{
  "vocab_size": 16384,
  "parallel_block": false,
  "lr": 0.00487
}
Each number is 500 + 50 x the weight over the matrix's rms, rounded and kept within 0 to 999. Layers, rows and columns count from 0. Numbers have three digits each.

# layer 8 MLP up, 1344x512, rms 0.113, rows 909-1017, columns 256-383
557525506490576573533496528531559529533575476503427517561489421494408485493585585587450600501582555507605457463547546487494462576466413475486483528465533531494434520579501534509545428501447576445541405476518452461416527477588429436519452523518524447538513559468395465506443474474540490580531584556598488442556414503399503462503563572453439544524504529539526454430524424566540472436398
538494531464523442499543466506486534489514434411492401465598502457469534520433479559486509462499367513453388499474437459496499424531401478503476480489454437541512554496566496476471464440564516592448397524480476493422500550594557589437605486481546494451425495500526477469489492501522606533500451449655469482548541462526516490452507446549481443570536570529505619543547520462432602432465
583512518466404570523475540571597496505628479496504437498630504430485523473429518443530520584532568531525535507478483495546510465529535500522534497614390465447480529501585495486523454523499462433428392435492385498506506479497403467524470473492518565532558430545525564515527464568591532460554477599503513470599534441487515483518539484562511503554434486477573513469548413571492437523473
556481493528477534562481493519493453401524414485497542572468545510487552478523528483489564581463488504512475543460480485540545543535471413516605499444503563505507480458483536509539465336483536519520453498516479523433494425525628483433548525461539490477564522394505502510548469516460557525524485448522546502481488502600461554486543513476433520505480472478544536544627558595485528483481
568433472545516445468472442542504434462472387450491522588602532483545443466547518448576487512418572551554502511531463479515488471451520479521487497431575496492481567419442535515476468463520521465506529474510476506459510589524462622553622490518548448536541542537513522555468572521413504451522447514560490515530448426382434528421524483541574514428443565506514549445461425480384496497530
568548486519522420502545451374529519554496525508549530461530535503542360496397552445518440590516503514521476530477518566521539560547412470490492508535595558494583505469510538420475376561522509508460475415590505467508528537453594415546397522457479443477501471465523514476595573500438503464542488488457453391435519439464519526483412519497451443460478486657503472521506562539467531449467
556535487542547543406421501468425517385516423563469559456495571500531492472522467416471535585547480506456487615505578461448445545488451588437446550475585462457528482480477535444420603491476448563477501510430490488467565418548517528521476478528491482440552545519484403502528507515498451438548448481538467497505490556530534360475457601562565479458544454420557450459560466557481591534469
567468551528507514472495433506468558493558523416539495541574502497418533438433595446442475582483531524581452458556496534540577593476443541534535570528502511497359478463481443493532452483487469492471533548549508436502558502482511471426493481433542437449463432459529558432428497489492458469428533473540450453452582453514455486514529566560461360451490472535533573523539483440630422534464
616525562517449395480453581515476538569483478473352499587443530560522541496484489505611493539548411594480481501611456527485488498421459450498497446506499571460463415511421623468519494433507444497474467495510414390561502590411512451487504464435499467506473715448467566575524516497562500490367534508487473498482515612454567501459495527519504629545493452469526415538459534519517491408439
500560539485476508460499511467434471502452415566527541548435372525450403481468534397507533488404450522554571417432457480469494532562512487573486426512585443537494499533476467492530490471449470512478495525548515409524603420487557464487532557523438534494531533343496547423425442555477372456483597510372556497558541484576475443467494493656521497493568462478507495433511561457637488500562
529512526501547490455557542546510451581386521517453543429448532551450541512457544543458444450604512532430456478540495511495529491477475549503470571523494488509503536423630474557486428494495580526432519498485496514503461574520545469449620484508541490483480494449592435594572382459486521476482528429465479536516513459485531412496599480466534559535562453503429491488439500397466490483418
478591481495486512452564606501588477588610570549441451440507542439507492486519417476463474474476437504564541498458584568590504514460560490552539561519495571448522475481481503507498478457493498512445502489479536482451463416502523594561507612603475528602470511602616530500479558454531528541548516483511515471449494507529486506477480486445552413597572450512499596524466445522506534445410
528505599439457542420554475566416407522463503427583492513466518530584532482512586535479558420536501537509512474519442562493431545467576458623459480576460461595430519533527522578427386626466526570540492517512442569556487458377514452475491454433526504613591450454407492530516497480554558402550511511477516432566486556509505498575484462496504480514442484612475519511453604546590483487449
530532470474467528443470432594404522529546484432521542524535455452537481613429510535547424473532426477462434452460509544532532450493459535568473601452495569486466573500563524539465524506431595404560484519461325471468425569492408534541553537550485505611608567548573474461476446550551537536520447522463442488460554498477485596455404516510416574552484421518483541531423505514477583453528
477409431556430464440571499530448450459531383487501413506473524446442487472472436486533468471488529565523551490521578483507546451462487469509578491413453520517428533475430507403545467499413445418455513532529590484508481484588512561610604448409486414523507445542456612473567457526478533427543380483488559491466552510522449551475472494533477449496453449499479525485572520503572364494483
515484496498564509530423466455495419442527503501489469458508445494490466489510521509465408442520576514418464438515564497471484525570515565508539493432517530498432504460512423527484522561458475535529540457525535467438523551509480575381541455489530492405553480484451445489462494503575378457512552462509473487550496557491496539505429504459465512463468502537458536459545507495545532495508
588444490451515461486505434581478514456534499469508456444447566444537501532543511406532414419472580495524522473416525538550557423586454515517437433490463581527470472484428521515412518546424492513488549446498538526535467419460550445501491501590551456460527586485504441471570546585378514449490502545452556579475465408505469531457452406547521510532531501529464512498486482444536488594526
534476490547475443610459479491460583526551481525441445428460551442497471533532465552511457495491509577454482439543448489560488503506477531497454495465395449476483459525498448519612556517498483528429478463638569539457497482501521612449526428434544588459535414459459490493449607515590425503553486528505537523456468486543508505466542585533489518471517499561478605569541503487462518507564
555524520550507456496493479485453475502481557383462526567499449522480587486442473479527478447517534533483511586501528501508398482404486553447480551404491504479633584385483500592573345512457505512526519521467521635474551510478574459516500505446509526555560541501451420534500538479509481517536526467488551495477533498400422491435525460475497587549508508537555473503450454482528493493448
441518506493552497441490527472557399463447447483529454506492523418456539407459452549490515513472495494515442536491436487593549541602524534534414530531481391443494402564517532516444569463380557555470444520552402518457499504496533532429522508542514562551538548490470419513510520581573488573535534551530528496561509593607487448467541487495513516418423482459540424463425511539493517472519
532536431538490519527527477551595535442507471478488497542461489524470477521551483509482560443484507462532530509526505495544506546499504517477487484505513457393463488475435492457569492428484548439540548524473487472547535496541527464492431513471498484500494468482503542477598436574495566552524575514530530540385513438467420483462523558512524446527528478450485520508529471531456463574579
437465526549532494456501447475580527466454435433534611433471428413381556521526488507527452452583502493526581453524606528522405419472483375553514525511467550466439370421501494574497570557543590474454478507524506522464477553508513453540526512493538531543508482547523485465559490508466551450433522411463497521508508437487436489465512390499425379507507507572477454458470499479496552546519
447467463554518588502509559530540427501503529484469468542439469436475520509499504570527449530510516480484434512488460486446510465539459541537500448482520492593602508459476475493483484592465463528473485466531506458475497533456460473495491478520465526612542389533539529475585512523505413519532571506540548501472408457584427613494460538476451517501441575467500531445509418527597600466500
454426477521517496317430559467488542518580561529499556537539547499494564420540557477480410478481527528538470464502408523504446517535456466494480500472615536569508549499510553459530491517495560533631467466445437426523504626504563400516476563567513445465421573521523511498503463436537490468406518591574492548496461473438501567498493550504434515546451467477557523487587429413571484581557
562536585487442616586466424579491452428490502500484569480426506595506488455419410521480412466442462529539485512577510415467570513506459464539543499475463499516462455638486494496477499467475510480519512433488412565465476574582510376453442545435452500451557471530552472507550416581489549551387457504567424455588444507412576516523517614446478574565528455504514478485529518527467518511556
556564402434482537495449526426564456560503500493512408446514437599435466457436475522483530546527516453480574494477404496493479488598507474471495392431519575552544485490562475545588561505510543406578517491509441515566458550519498500437510543542529470495614536516479530524470511449502525504512482455428591498502516432419538482555550421526435542505634548523488500520480521527481555380530
435434545559541473498384547483717546493467603333409410500403511558464535625397467388520462405357496486578582554316503504591523508523453494524465648483555524518576369471581447413445435423596481590519563657538334468423322366632337448429499592586641574572562464607535525525410552576523580420577493528609596612528592508443429500512498520372524509540496653513393529321467413432439464560609
500497562551449520516463490431487468508527552517563434505439515535409549482491482487484562535563583542477552476535460574588407568459581488472494549527420576524523502578483554576515453516515518512500491411584476500531556470445505448556466520491498504481536540488606407470524385467570494433472464547364479494507557508547584571506460545497496459494538464507497546562518448422563497550495
481568454472595573557507515518370549492557571452491529441475547549647544534582541567415496455435517565514530449535429467528537536474597469539471576488539422503537540475494546476596439484515510513617435484496548493553510492492466513507468495543548507461610464567453566512477588498488403409492466496484561470487465473533611484522503500501539501567485538422532452464481542460575484558418
479459526561508494486506502508526550495435510623486441521512502539550499450605443484459438491477433551509480411521513441412516509489501530459423463431523498527485497499494612469532534531430488544483536499432440497506425537555568524481544551459547488603500536541450517434627441419488553400556439459511577534549508514435504487403509538484488499532462522510482477552535420453452618467543
427542452572449468524555484522563519549601416524532441468478536476558573580482346493422481542592505496512468539460510434450429476517515447521507455541419478445478508494447529448608471446455378560443496509531476468439536548462575564467538485551445528484504530477429417486570546494579361547461463612516469497523463504465509422406513566544461521479513553517553511501472459398428611571431
410483419440497511540550406501512519506481450537504567544555537482566423378543557501488542394493526500444509479492538470567538530484557510510588559491503458607448564532549486496406521493505494527515499527508533563518574524503491417529473447496516497486473386504498559555441571569483477501460466539560461515519640526423413499519528538526480478525577490446580485562439492478529425458439
488477505503532523522507503512477591502463486461501564486394522461589571480525521440631507511512519428504604529476502570428523562414406398522467489583430528528545516484392501480464409473541423470482545424502536481519509427543537492451491495527592518437527570478550458549481590560468453492496520450568529443567606535590520550478400432527354436502498540454385533444484535467591456474455
480527447482498502594425459444514463411488530513543447492493593425447486498454478472451526477437524440510517527496584435507501535441424516538555507586496481526382530523467519500468573468534534563449484419485623429475530534558492478496453505534521513496447519623526444466472471478435487544449455498497517551451515469482444458465489423517464458542487494494464451532471510471529410590432
482546463452513540515524505431536525442490404510565552481462459518528584493542480569504519510572536474466491556459593539565451417450490462516499476446523525622523489518502469528495525515486535533521477504525506561459501525494520547551493595536540485550511468528524560543497496532430436527519445574507520492551517454419417506510456494456484517496414541445454479486489581531513553443434
409545474516563487554532537551538531372334509482517509575418379554606443410452463486510404458473475627491480464522562444581520535397527464517530528423541479569549445453452485498531444499576514541365534523494547423591582534445532543516512551505458526558445506653532483546512425681466554552404548532451537580396549402461497456482409502481633488470466417586511528557470490536401556482458
353489514529429431594482551478442445599431510535444531496602537504485511480492390592523467455436483500539545533501555457524424524492506614431507533540519513448460495529434490431411499463635523537503464485514469541570418531413401452631483466484532531451453437560532433443555493553491618375488528509584468504504542574481489586538641547499518473500526496372577491527534431534459553507471
544449510505373573465564482458436492506528459548508545458487489511512561481518494412519451425531520481534523512605538512480522599568418483566495430525448404518453422468435519556588498453548532458557508480527512404547507465556565635516482520505483454475498465529444466448542510421487475524476494586517439523516571518597565481472523439546420535509455503447454584484498544513497452524539
485599376491508505468518470557500554552452460541485554550605501533548533536474556493496423471543533470588539481501533435518541505461552449496547498431512563521479528419489598481544532426537459522454597518508547540574449508444501562511559471441448478474513445511456448445634396573427464469419462499492535483392561455527446468422586481444533490550547573472394598522472444589435483510451
526531550542464460508458517439414546507462491418500550454486442506543473523619608414553444514464471433471529497445523588438513492558614417421561494471485437451466451403557481406451477501494558535533518500436479511482431508491514450500496561482492467452496370492446496517641566419478493520581541513488491443522490431448511432529486525592431588489488524564533453539513488457497470456495
437533524414537447470548477515472531431447478413357455517481519454572407462486448569539520515535472492492451575496428472419410526502481586517467391475362571497499562449508463475502498444553493512465441515501558427495558402531449614496478538494428485472512434522491485467489414392518476518569523447510497367524441534478510445472493562510506499445426471455473390423551526502488469466518
487490485521465494442568553480544436487542573466520493432496589481579500467488441425591575500424497402477502498480510537479450494523514529486559495589552535614363539523496494411418446603463433573481486465535497465487511548478499387385453482523467462487496464480506545554602515478536507527537506589537544497406506473508460523527495489583554453562453478546508458577474420447400457471459
454539468433514526527559465487556478413499468541497516491580445606504508523466486466555532543462526511487461490520497566431543462505506387556529388429478499489471525500373441438460531459502434452502533512533467446517495597454454458498553564540433498590524530506498509485497489473443547443543552528453543493419445353437452447409490523499449524419450550441441490510560519450408442481552
490426471430473471477437518604576534536504518476412503463428485532530553506510552488519484441451546542480471418538536378478511512496518507505397460512381480453458521524493542533438484459510504597483460463550449482625489457466559570470510617475453526432418431584485493571516417503443506549498523556486523542429553579426543533536475559523521432507451469455476531402491509550550516523550
569467527484488494447525562555533509490488474526449574427523563491526514408541486478528445546601529490532420478490442517526469543455557552467540561528443533444486561511443486469528473527531495579441523522545540571526456572602495571571464615445531573580514439528379525470426422550509533523562499545605512429500551522479553445526545579419451435488494532486456470447502412495445418532502
588453532473551494533476474540494539543460598542521556605477433402512474609545520503572509524489480519517473522448563532490534453526471475583519567499535565533458525358459425477498513584479522423534477440501386400493503594488542553485452438491564489532494406453512559451452548472456478514588512497484576471506566533492539543605539469481443462446440495509445495443489499546514412404492
440553491514498513483551437493572527533427497550523534525523487424495472548566494541547526470558502479520530503617525574519505538497519520586501502552431462412481442543559585522451443494537518644568512548542479570572423479470525395488603526546581578459523604454484449506493429467501557468481482424544418473445546525624434451510549511354489490578474517623455485414521406510552485444435
521465502508486453475593440486484486528515566514529508572448447489404492449563476593483421632501445584557489532423583554393425501437525500537617489474470509513497438409514503520552555526499571502461491531494471405525421472363503498453569500562524593471481536383453501443484506550439515529541544502462521413489463587502548576530411521437510603545337530499427490548512405558528564560499
568541569484520440468545446464545515470436501524521467462504511455496451445573454426435409585506497527480482479500478482512472386583470480457546431413558524446453469471465485458506643534542548584418442541525466461537624549538479429413511410480489452487423484508561575478503477545584454525577464447516524520494480563433431429410373530463535478504408488569442542416517528483470503438546
477535488506583475504539455585455447493487474524477413463514511512532452480533502383475522469528640569429578498530492405448523478528503499524473565466540489480481445493542412475505566509451491495519445549502522522489481509539516498531593521487550453536546498417436513494551543566531463546485477459439600531454480519592472442529541486485593488544546561510451533497602587546462549556545
461487463468482550447494560464437496387519492423477420564548494533460515477517518448457517538521485467539563491419526531482492551475526557427527464504548495421542497459483554504525462429461418487463524473511596438484515522616577495558444442541509523483432492481538492519531484503524444494484413472526528527552467528501434506491521495529500471508503465520510516470475523512552455528530
481545484535538600509556634407508480502459388535508468495565418583498487508587555576467497526490543514525596457504465429605566488528486494604509438529579440452486457533641505500515407468502427519522492510437499460542600497517481483532642527500475449551454542546504567436536531361538543413557522491509531516502582557437525541421517488508539416445475500454523452534435532516573535544585
492506556516514495457543485476493476405501503517515475481491568488496575498539457452550482489483498504470590586414464555546538396504458352522613518562498534370584466555445498524587526532467623500468571456494502478481471527462505525440464614484564513516539459584533596530498441541531520524541537572577559485530560511523544492418471518473516616619517386435448529512540495517567499461558
520539553434507452582459518477455488557480491506496522587463439538509582497529514466594523413440512477446479510456530517507588405428532476518481453472538483551537477433510495456514536499395464473526599553545478518521511466542579461495476557512551481473443484510494505517494444413524425498465545557543395439442438532504499444504489603579547464481446463501463498513459546478465504551529
550469496479508548532547604500495549495532549449484574585528397446604563502478521526543444522531487472511538487557532512440596490481453608580492610555435514397562482466471523476474485487407506542505540440525437491560513499510507592408516474571520476524529499559604443448531619401538565531516516478521556496501513518505532427538516433541530584549515473499604524496459491501523483477568
473429481508424509497425515538499577473586440520486430536455482536545534527439473584506467525476421445398518460517547550473497434583438531532440511534449544547553483377492495509382495506577462398455506464481522491491493524487405526483562557539501425466505454460476596530582480446550409513478483452528489549508469506580463512490502500528512484637437466476423483500527573489515533467493
517556473481492445481507394509424467468470435550480537494551474499572491452551496501515412482586561480509443447442559546492474551486451344418587584512446529459415519576533494448506471466434481489570483476536514558584470565400520454486578481510414482556534458482463468554590431449536485466432474496461475557519581452439478460437507523618500528434578478588536475494538523531568510463538
627515459481468409431520562494502492474546508434498448566568566519530413514462525344510559472508539560500556419524523518546492481461540498522449476453463465528400531535504439392513530464567614492494448513489563552578585460507506466405504514460509546523398544539543558484450463470536529451457483522524488497571527539527643529504488478473589503571508473536465516543461554512523445534481
445483480491427503430484599358475538515490498522514509515560529421486386472475560410507472621529513529521575465550550560484502468409436512537568595560555559443541509553458461486525493539472524474487482547487505560536547551480442506473510547475526462497490569532487483564494546507468478439511556550444564469575589538548524476509603466632450434482497500587518480484591489384486541471586
542462546448534481524426430430499408451467534528486545416547517528489456500542401547606489543489510502454456498512552496486462432468513566525535539477504586509502497512538444471577507481382533460553561499483526542464485525469397563475439552560510471509444495470492467526511514554580497557540497367503568581443456487513556497569473489454494529421476557424505536468484527557427521513539
471486521445562468561484468486501438536510537561513497501446501427503505501524515511524558451409514523445538535524496467598419523410507333497501480491460554473378462428534509440592437527573498541478527496480544502375504452461407531509428489450511503511526448482454419528494485525518599425515542333417487537502472553508552434485459621498496457518576535472512573548523565594475481518446
525452477580532540626429436540509516457497451536618468592438517570439551491463442548518576515480536488410408461588462480543484495517544484512528470424525498513555467471514521590501512385498416446591507437531460478487536464501515490565542467536545375469398495583439457507493528547598614471563438553511475437605496496563534474509534466461386501631564514493516570468525553530484483442519
534544533458559527545485468488372498556571498505547535501572468500524500442473483547528450549612439475519475434540453496539593529448456432522475441523458554503547576478433489459494367513451536486521493482498455501396476540517504552482463515416429471527511467499523536460477529471590486509551426490524469515491533436555552472509545466507515476467530473478563472471478565528461504488447
561455505528491384538459605505480543485467388448561535450431529486453608555488510500489529499384525519497436614520539548539484487455478603443548426629566554509441508543455542564581512418516504433433515499550456504466439439441484383447511445514649437550508485589471483450480526583563496487445419501520534409483496514515542499486535542541473495574607534592454475460491480432395539552520
514522572514544479520558538543577510602487449526440531491478457540405559468559610457536562481510565398528498588589482557572428509480545454426575406471503452459542408454488431557504431526565451381547467538468581457543417481568475523425589458580446471516541482520587548470473536505428511521553568593500431501484473533519495523534440466454544575431554433520573560556521480451402459476476
534573616476519468511527545484447458493532511471526495546455472502490503489614545436456448435466524465518490444428541502472523446493540516551464449505483492574498484441466478512589421534452511531484521541539507506574484486482411501454483354468486458504468474535568486500522544447570573474548545471400516532499565461468536390465420479616539608528546530411452459442544470561549583418512
452504569485543461592560530584506585621466501415549505533513527556500487544534504555495519513510552664496486482427582524578454501530424540489435507433511519487536588451497419521561487474514485460543492419513515406474461463543569470521433503466492457391535425468461485507499433550471611459422452452539596523465562509468537569499509509537453504494468458429455449517549400477509457553509
396455500526516457495525531424475502486474624525545501484519432472530450399436537476517475616508490590404568441439493485581485459486421492500489480506517440374511562475447552605503503514501537454535517554505405507495485556520503517497583495513482526476580516425511462504479540512525659549540490534487508514502620492523423569546525570528392457514588465465488499510516567447525501568603
475473526452471544506424465475553485494553449474526446515449447449414589448509566573479567514507481387484535451464410489482431542383555528544524517448474521407522439599516634427484448475468502434430424463525570560471483429570483540600479436425471550510491555471362574496413518577529573482537408477457553464496558459493610506503461540567523543481526494447454557479449477481487513579447
452485544501497462532563525471497535508520495434421440522517464533465535511565514488545466477481450444440387473608493436475514470546449535530490526416503577508547501494515461511464471492485453530444520438474522560561510493433543585554519486527424483596451506595524484509493554412495484531455461421556465492441521453496526461510406580555485561517471457489513527500469463492488537531452
559439534403497506598479486510537405543495422538478513507615498613591501507446499541534521472436501540500508491517415566475494470488500517491506521617641585439450534440465458472538542459455382473506540562478487448438390461495432489497458509479529466429608581538535348474454509452492512475426539447508466566558488519454533496560497567471524432460572357573534531425451520465536453538458
503556469510560408466586493471475527572555460495490554528482545532483598483508492494490491491611493449461438462505524495429456460501521536430515512554478426517512429473495549521514492527481538510438514529523527527494467491459526569457584493484480473468433405405432480530482484518457498471578484543574477471474554449484407367490445493490522500491463468530519507475478537509501537544526
504507358478550578430583529559504516499558473565526434546610543486496394509456470534575521425536512473438533545485539543524585535535473512543508565511577540452555531517417537471492431455380429448501548480377455467502575574519574443451480519457553499370543503520456557483516524477579499478639472509546522467503467482514618471485466509565480453549539531435489499459471454499588529605465
508499460534488507507472481582456477519441483569560505417390539509523498494477530453470503459523628564471588477531466532512486563560497522460545488571480489623561478460516511545459473456510468476571477511488517506527556580550479504537542468583494501474498531581500523442533599505466557494535460348517557464420515504508471466427546471438444482586509443460469519545456451511465500493474
523508521438579486504519405555543512475483532489461345532480416515553400438435524533517632480498453518545464552468502480500508525444457604471441506471498473507404528520531462437500483552494514476561491526484470557534567506554585500467476459470438548499579587464465538455460576644493525465531497570533444534494465546469520520499460487500527571507536540505444536419501539519542435453557
463585480432507489528489391443569535529511516555592416498556556488568436509548559452528460506555534553542451491500489543442506510528549539485544491525495503508583515571538477549433472554511409589479448431480483457561518480415434520460492478562521490608534560520496504527474446496578470495539519410421418489459531457494390463508482534488478579425487539466588552523503482534497532480513
547498587455466512472533546531483372456437452484411549562567459523563505484550514551520463493500475496472457527490426457502565499506477464436433402478584548567532502506542464466535460450504512493402537468465497482437405653531461479500460474488448560557499529451508553480523520511466514441441432519496506438485539567505383556447479570500491446557548454534375482467481509561507530575404
521490414557509461435502485532474536546390554483439499575598518531531502462478540533500505513541430471473488531442522531482484406530497418489496532615450532532527491483549457520487492494501500373473549505563532458477469526465408507504539642523473480449447516575412459528450534413459469523507573597460490471454559416491538539469530484458470428498456476474530497552487515516485456511646
497455552487513571411471539480476522538411479508570498563581545597468593437545537441469490501410556432584521556459495474460487524477447552471416520431536443479525504547424551432465390601528505435524531472479521487507497417465597483487465554549563499497454571486513464511400514432437468560469519462521496519472501463416496493568481475544522514594481397575529579492523495521481592410457
457557515516480454461465397491455439508523496423470509540512532489568484393479489469488483611477528584566431483566478435565525609521414512522443481468547507514551502534434550424413555481436554454519561422519466589482485427521453445449397579427498394412542578546566486503529475515518546590522497531493511485516579374494517503431481427455490404532565568491544493492467446518352482520546
556612438483462492391359516548457474462478513503496510493524424604427520489508463497478492444543516519518466499497457501583572502503353542435588516406595422498508514500522459452489533468594518535536592570493553408486493477557453571381507437557427546512498484495497454527489485527559502416454417494473540554543508638605552471477507476472498525536586514444395432556512439543545536564510
493509487489424448486550498444460499597512525542526467520431447556483570586458527469494380518578576565573459483437663407592539583434576468535679422550516464376616451442482514484480438545568511547476528534518476536583442538507612484443499440546467625473510626516518512519575494537439583465482500545496485602443515388523507539489473486486517388437436495532438463513468494493487579497497
506426507478453488515493425534495516469472506501487351488565460453438492514590475446499521464487477504546469469468490506479421494464564498578525473424485493499518462513463464542530547517520476576477525517589589468589603547407454482557573457513513500559509510464538481465454419453534431450464521557481581460459504548518499592480471438494428493500483608497481476566572550468515428533435
444511505495453442550633601517591487470482490468537540477472410496529577431431417529508506470475602458502450485628525536465549503507503537487537511599456478602465543484469546453464598615524535442408527447556504502527564528501464506531422532504527456499526500505511405536534477445492532502621590549494586463590507534512544471615473556485426407515547488508482509522574366574462464525509
484491502438556511500546500465500502618475430507507464480448536432480559483480532399471518501555560521423398449562536501474593546467427477450478497563501521444398512481504427485419603472410452557556519480474498518521515477488508448434488528527532420477450436480415481401492576524463568586412464433527545468524377516543513569455546547525474422525454505555500459477513498509605465491431
541516452456524525498514513459559440450612510480522474510487537477462392566530604592492488551489535534466408468560396533549496598416459414549497467434427482483515441485451571507509493535521572590469408521555458462588461516514474509552475508435459483559581559498512439562493437414541417473545465596469514505579486416532489533618549463569512450460514507579533593372595451484466535498545
534497465484559489519433560481471457521585525473527535497426595481479591423520414568541526506592558496501581425412446439542478430603488476488544512513523504398478545427538508547504402557554554476523440475561514534467533487393531465597506494502556534500471547552478492477505547489518526459560594454541557526508639506542522558476564521482501469464515575416490482501530425486464557467583
492574534491462527555596553553517513518469493515485537565581510490519467443455518415561507476533513499419561603508454487502494571480405536505522569559530551548560493538489521557426625431469503561486516468473514489479495477499467523590611563474507508508571468503420547576506460470535549453431523585501492558512475515528526467499492475568527484471479531425465481468498498422426442432537
530446568470498465443476437512498519480576515490487531483468469549490547533570458452507487535445534507516478535498520494558507527528568495478475480448567544525454476462422459524527509553491531559532446582500497482555542628481535579535459451524484597572543523500515483481464452484571566484526583522546512454499422511515532572489553474587496523526494476477470521486540563477523648510552
512468440512465488518518419645469437538545620481436539466445471597479432397476560550593445576494504375539508439520463488458517542494537488527433468468502442478522447528498525500550447470533590483536502518477528578519472529431523554422480481486567483538530485486529556483575559560528634550562429509524537614577478417508503514499605491427504477437518560563535471480535504532592602543531
508551468538458527579501553464466537556485521445538501489486441551422518455507452376440476474475535478492490487472478483526550499508564535537487417493476450468537413444465524533547508457463552420485592461415529462443551550577514511501460460473442489548535439532512530493472398484518545490510501519521491473531470462501562463448448428520514505462448530590439580387524530530525528442523
495556501482529383490602505436531551378466435488466502480493435492458570484492463549415433509425472513419409540479494509496517616445564605519507473458459470523601377498517415525458510506480571550449492518484425421432557539409438489495518448505466370542434479529466407412478469545516560525465522493435608541577452488468528536418487538526457512524456429445518555577525433532516535500567
487513486547478496509458558487441413533466492567497504573467492501569538406576571475444564579594435523453478605499475557503564575505500425510534579470531397503440506588511461538475481481400560514545550459461508595405521518572541549484595547527527453377612466526410536469558362579579583490572617553569568513399522519474515461471579668473494487440457442518592507469406543553606463444486
645419545367559428510481493446429431525567497400514534512561465572554473492385425485515449422488496516460447484467552483497466433452558494597469453486551452522439454482392510510466441559548504535569477518478435480505494463504568441557570462507570485518472463509503550490579510518575444555481491516511489552451481483449495562528468553489527526574530575434489481391501464516534492448512
498529472462641447487466520522533494462459513562511516537469513437393556454514417492455450503502403448467385494493533466531564534451539453486480612494512490518401483511493505602572477395565411530474522447526506594590466450453502499482456482513512452449466520539476559524488491441438545469491536568480510478447481513465413508484567432562469513564564513500407563498544437608534448495455
497542446466492532506582491461428592460511516467514442567548596493469496540504591477514515590604489499565438494506537488448497475583425490513431452518498448466449515448462449474550466472563542560492497541404508473416425456540545431567466521551411529543527490421578517456520372472441449425418502516513469601572554491522487534451523516559545521506526643473484436479581571519529438411459
608418560461529534493488467502558475546469469425501467459391558559541413464473529406572465473583499488560493463562392494565543495360501452533569559497442449565618422524429523509557477603473438448454582538529544461570534501466553454442481518452526514433397488492569450574515575476539390499484587499451538463536481443404547489455515608512557413465583517520424483436509454497520481428480
512508538401437473594488515528482583490436473485514576532550428550472577458469486479491597519432391484503474586504509523523477493512533522454524498464510444563588467467479475568444540421500631461446464490428446573510460481504524527496513449541552454495424419432573472547428583523471571532496516467555502551525521553478476491480504490503443449425462498526505511639465474494501468515558
540522521398517551518555534614458581428448482473510604523498553434507560534585548499526510457483504522495581444546427514553594527620473467423502549525564505506495587549640442528617519495414509443521481485450530501504527449573462438573401547566521440439488617556440436468535480586493501385541495541459477497499467492615537524529506581473421520425576494524422501412451615496447489543551
530584488417613443531561417566607463500563558499460540527477492415433464476544488501520477433629574460472481441523509480505528507567394525549518525591512537548384511528565598467472568407412520490555485425527420504482469429505507457444492524553530450545481523454435546539489552389474585473520559542481499537461473458557494453499501513550513521572466553437509537508488479427566539510492
486553468578536396548486512549522487424557482482432533538562471514448506590461509450459479510574505588395537498553489501521482540463461433573557468505566397523488512557538495485446535570509532474527551498477512558462549511556541486498459558485427514499573519509496509455517488464493544484497512501481511400460541516425514607539542441505544484553462472447505434553511477457437506465565
534422485503448494495465444570532430549541504475492505508587576546509465431496538583432610482485447453517422497489433539448660458426564531564465482502474455469458516473571538520558587458509472447505437466479447490507602478499460480500536498498469487438530524377346501449529424501359536522513499502479449520482388535630566589450422455515516551468476464532495451517579576516479551521511
518415510470477489535472538523575551549479504416487517628501572466443441534550507461497537452509516513516414476501524544509565546514543556534409503538568571550552551516613500572416467437472461591501492498457534478479618452487437401491509520447630429515442429515583423470536381487514546450375432527498513564500548460559465530495599515529404487492563465434408434516495477367470353486555
518448457553535349510445535515484503564537503477482580513539497444502407407523504509397523551485498431485605516465486545475621458411528534542457450487507401575570552569570409467511569453536585447482558498436408554482399546442504426518490571432476509435524472477538542432413535460442477488506573532460518411539604549525584509450564434590488446555524490480523448512497532470570517419530
503503510381434500491495605494465554515441496440461480509397480501426442480601555492479488410466439542539527573474466489479504507496449430533529550491513498468567612506441567456508504534476639505535570544527443500488571581485593547621577525420437508467522467568490478458537518479543495539558442431486455469516584544485523551555477512460505493503402536408466531547409511478500455553455
540565457557511438529523510534427463561488448468518554555509476528461412447452466506560480475558497522561470478446490470498425420494505497498515440559537571481582568566564487515528515442447510584437467486512543493398428540446520480548588563430511440489464408416422475506484510573449483504507514532497511485505511509476542460487499476523550482550478504559441512514517470477530448383460
491511528526453527570499491474587534444636503524507541471515508555476471484526500476563589496453424559519544539586572478520460519625520573410537562550501494535507481528507507487508407492533482517562513533509453529487507491489607417518481562500529454473505569520411513455471497512537381558459459499453514380557478516429535500477450520580502521450410488669508508512519573552554545396549
453429457491453513501464467517445542381587406570543475489466511530557566490538554496573555503514565530475535487490482528481504432562479493554555410477484555594524529471474566534429482451460451458458512423479512505491454503500523494520472565516504534523535454542449562549541475556506559512502533560553563521485526518564515631469445457523488473493551458502446461548508504480479488473499
535516557516557560485508448437394544450474429511500481470517392530555524542447541481517439373427491499458566496544517538452548516500455571432535473479556499503534568504534507412451494465450465400485560588544503462537543459509456520563507508507532507544559388527410518500443468409574545504530496502465624484506487527451512499470505434509429536407441561372411459475530502444530534523466